{"num_hidden_layers": 9, "hidden_size": 96, "num_attention_heads": 3, "num_key_value_heads": 3, "head_dim": 32, "intermediate_size": 384, "vocab_size": 1043, "hidden_act": "gelu", "norm": "layernorm", "norm_place": "pre", "norm_eps": 1e-05, "positions": "learned", "qk_norm": false, "attn_scale": 0.177, "bias": "all", "tie_word_embeddings": true, "parallel_block": false, "extras": ["capped logits"], "init": "normal", "init_std_qkv": 0.0529, "init_std_o": 0.0657, "init_std_up": 0.0758, "init_std_down": 0.0758, "optimizer": "soap_variant", "learning_rate": 0.00499, "weight_decay": 0.0, "lr_head": 0.0148, "max_grad_norm": 2.0, "warmup_steps": 200, "schedule": "wsd", "decay_fraction": 1.0, "decay_shape": "pow", "final_lr_fraction": 0.1, "batch_tokens": [16384, 32768, 49152], "max_seq_len": 1024, "doc_mask": true, "train_tokens": 146900000, "max_steps": 4634, "dataset": "wikipedia_en"}
Each number is 128 + 24 x the weight over its row's rms, rounded and kept within 0 to 255. Layers, rows and columns count from 0. Numbers have three digits each. The size before them is the row's rms in percent of the matrix's.

# layer 3 MLP down (transposed), 384x96, rms 0.0758, rows 119-133, columns 0-95
083:119123133142104103140139098116092063104149123131146131089121137131123154089125112154112136166138072079074139138159129150167133128115136159128166175114143111158102141135139118160092122111142129121123138102143127108156135182159147110119127107108107136133068162116123159121096122127111094131
108:125133141069071100140137146135128137142096126111112119109117076151106138112112125126165161143119150142085150100115153158160117129162101076126103106114102097153095118156091143085121155135155127107165114114111123162151118139114087162123084166131125133123130125102106126150082118117123125157
101:146094138217134121154123094130133135135132077108114108139142128157098135095118142105171141104095198113131127113092118100101131107149138112130101141133128104120103089135153130110165121175138130134163130128091134143143139115117120099134167151127148166146112116129137115087129084121113103152
088:141103121148158156134117175136165157135159146122105147171137160138104127149147113106113189111172118124144129159117153108132126124125161142133106092154123140137144093120123156132125124196131110140166145105092134135088126148167176141130140089082128148143187124150143104133135127127148120153
089:121137145133166095141106087167148142104078106141129105156114142126068165112157171153103072132114130113119100148130144122142146106087142103159145097134138144133146117119103124108134153118078127153108116128147116119119099121134130129178102148084114126116151117092093164124095116134170104111
089:140125117111138120151168151105124130190129154122134123098140160094144115102119137094138140135115125164136121141148157154132140161150127083130067139172133127110083115109171144107100154115132123123151125151126164179117120133097129196119105121130153178127180118165114114133128146132142134101
102:159116168134149124157138086181112097132145140134114150122172150165148113146110153142118149114125123128070099135118116083126098140137124126165143117109186167126124131158115189124159149104130108132146131128122131106125113124091096168151153153156163103115103098179124129125126108118156142140
112:104110143172116094069101112152125191128120132132142094114127128100121159113157117137149083147163168129089085152118102132118145083134112115147104110132117124159123148109123136130143125108113137142104144139110111178146137092077128105147125148110099116137148105164160123149083158118157153118
090:094093096114096154116124134090147163143148120112115125151099106102126176121115135100189108117084105094142126143123095152119136149158109163143099146063125090145097150126111083115134135125125109130132113102122139123141097092131131129124165120143126106120090157143128097111181084131123147140
090:105125160087121126120117112088123161137112137116135116094081115176133105129153097126131155118087105092079132158141115156085118134149153099151131099094112137134105085160099165173124162144109097102138130121113112125149142136100119118146088142136135128133181135104156113139120146132089094091
093:142086130088131156153137109131112143133099159172095117112156118150088141141119133097123130135166157166129142137123154129125090113115097151093110109149106109116155123068141152142115102128118199119112096127120132146118151133138151087134150144110087144155122159115096162150110085172134103126
095:144153158129097137102122153113110134155120112199135137102145118091155119092063114098140106163131095154133113131122134092125137155146130138092116100121157107106111124095111096142147106134143096085126147116161168094160104121114156163090100141177098120134123098116112133139128117146111107150
089:132137134134148118143135106156122102142087082129109120121171151126128168106139133109127107153148159154149106160161112127102119159147105088173100110159106155103111148150212120111111139127119095132181113123120134140148148112101120123125101154139149130124104094149108120152136061126100124149
118:115164133114155156160167109140139133141125147155143101100133100109121102100123124127079142075151133138156100137123111125116133133066112089140138144129146125106156122082121114168123111129103093121164153120125138171121089134130129154154149168057136120133125143115152102145181170122142145136
107:168145119121144114115081138126186190095154096136140112108137125116132127120129156120143142141127130112120129148154101097099120090138127090155147136117112142125151130150141112159120135128123101135120102107110159129114212090163154095127104110091121119104116068108163116143094098153142122127
# layer 3 MLP up, 384x96, rms 0.0759, rows 120-133, columns 0-95
100:125125157168151113147141144126084087107108147168154145113105161152114125149122137135071135152132127130121069082098128110173140130120132140175142170136137127097167128156146159098172175122133126137124131135136117114100116130135143084162154135109162121163156160111096152124133140156107119128
102:126129105110129160179163132143095084120122172131109150134083110102140090162139077144138158117105142163148124161094113123101107092171089148089101160102118134082123090137105107111143126119093132117144114152153148147119100141142104132108125169136124132127108146146135135125112167111149167147
098:089155133102116100149156091121118144121140152169161107086147158113108135168124115107138117170097139136145136139125123169139134175140133128142102155130130107160114130112120113137128133093110156144124102186149150148152151116122107148161120195125124089077148089127115090144159111159117142101
092:091092110102097137098145171134135122153114160110116132104112111109168064141100126128111189135113097150115121119092099113101097151180125099125135108128126108125131140156126089117111110128155095153157117101098152154161129118130108121107171151173159123091124140131154106118124120101141127162
102:138126155109112158090143110155208099096110099131124123109088106146070176139133138107110107137136100119156131131099122132164109086109156117149167154105147141144165151123107140137123135146131127144097118126124108139134109169123074109143107165113102102116167111099117126139107150118105119159
114:147115131123140137157148159113166153117168108140124171147124123113112156126177101147138101138137155167132113108122118112130168104153099123101117127122108105137100105166110077103112095117125088132159135147142116164142123162142155120146158098113158169153087170060101120132097115145122123138
114:108180105154140134113126130099129108118121112132144156088106120109108104168058176097122149086131119100116098133112132101129154113117153140101113113082157138119131157141135131111136143151126137102120118153157137158172132117143085111191090124147129157148170118158141118091138125150130163136
098:145152140146152146133164119118144116113146143118153155156077141131110093134080124103113130163159128165130086112124124148136134126114133121180104108129131117112117155102129099191132105133097100134156110117159058131111178130113131130139086137115139164187163098112120116120115126153116116109
092:139092100145140131125117108173107093133131102147106140177151147095115150142115168119105134096167145167112101103132173120115142118145160122120137121115114163126126101104143108119126100105141107121145124079115118187110107139161131129113179140138108130115086145116108147091103110113204143130
100:158138124150119111106091155150120114110177090093192081097099126134157132121111140115143095099129131115096118134116124132105185106108166085124154114090141132142107132148111126133126130125119101141164169110101119143117127129134109153149138124167132169124144129147161119083075164120108099129
101:125126114152123126148111117168155140135167161093109068151125112139104142165128137158132176133104111149111128133157122173139117115091169125114101167119120180131155135155135112080123156089096114125146079156135103150171145130125105094149151155104129139131132138155106113131090116133138117087
098:129126163163103122142080141110126205110137130137115111136075140128122103119090152137149155112104118146148161082128155159150146082105136116125112128156140114107188138119122075133137146121161130127083112105120115157117114159143116105122127128147113136143171159079089125111131149145115121129
117:103141105081137135142133159129087180152122110152106091142134122123141119162145130149091125119121153149135148115115104099114176128096120095153086162135125143103136097122086148140120117100097156097130174095136179159159122104163147105150150138121126128127171112099159134149152145154115163106
118:147139156145130087097149130157130111117110098156149083143095085140182120110113081114107126144157127130109111116141120179136175124090106143146154070154113129154173127110151125060118105119108114148149140092106134142100118124136143143116136127181156124162122164126127127116138137110131117132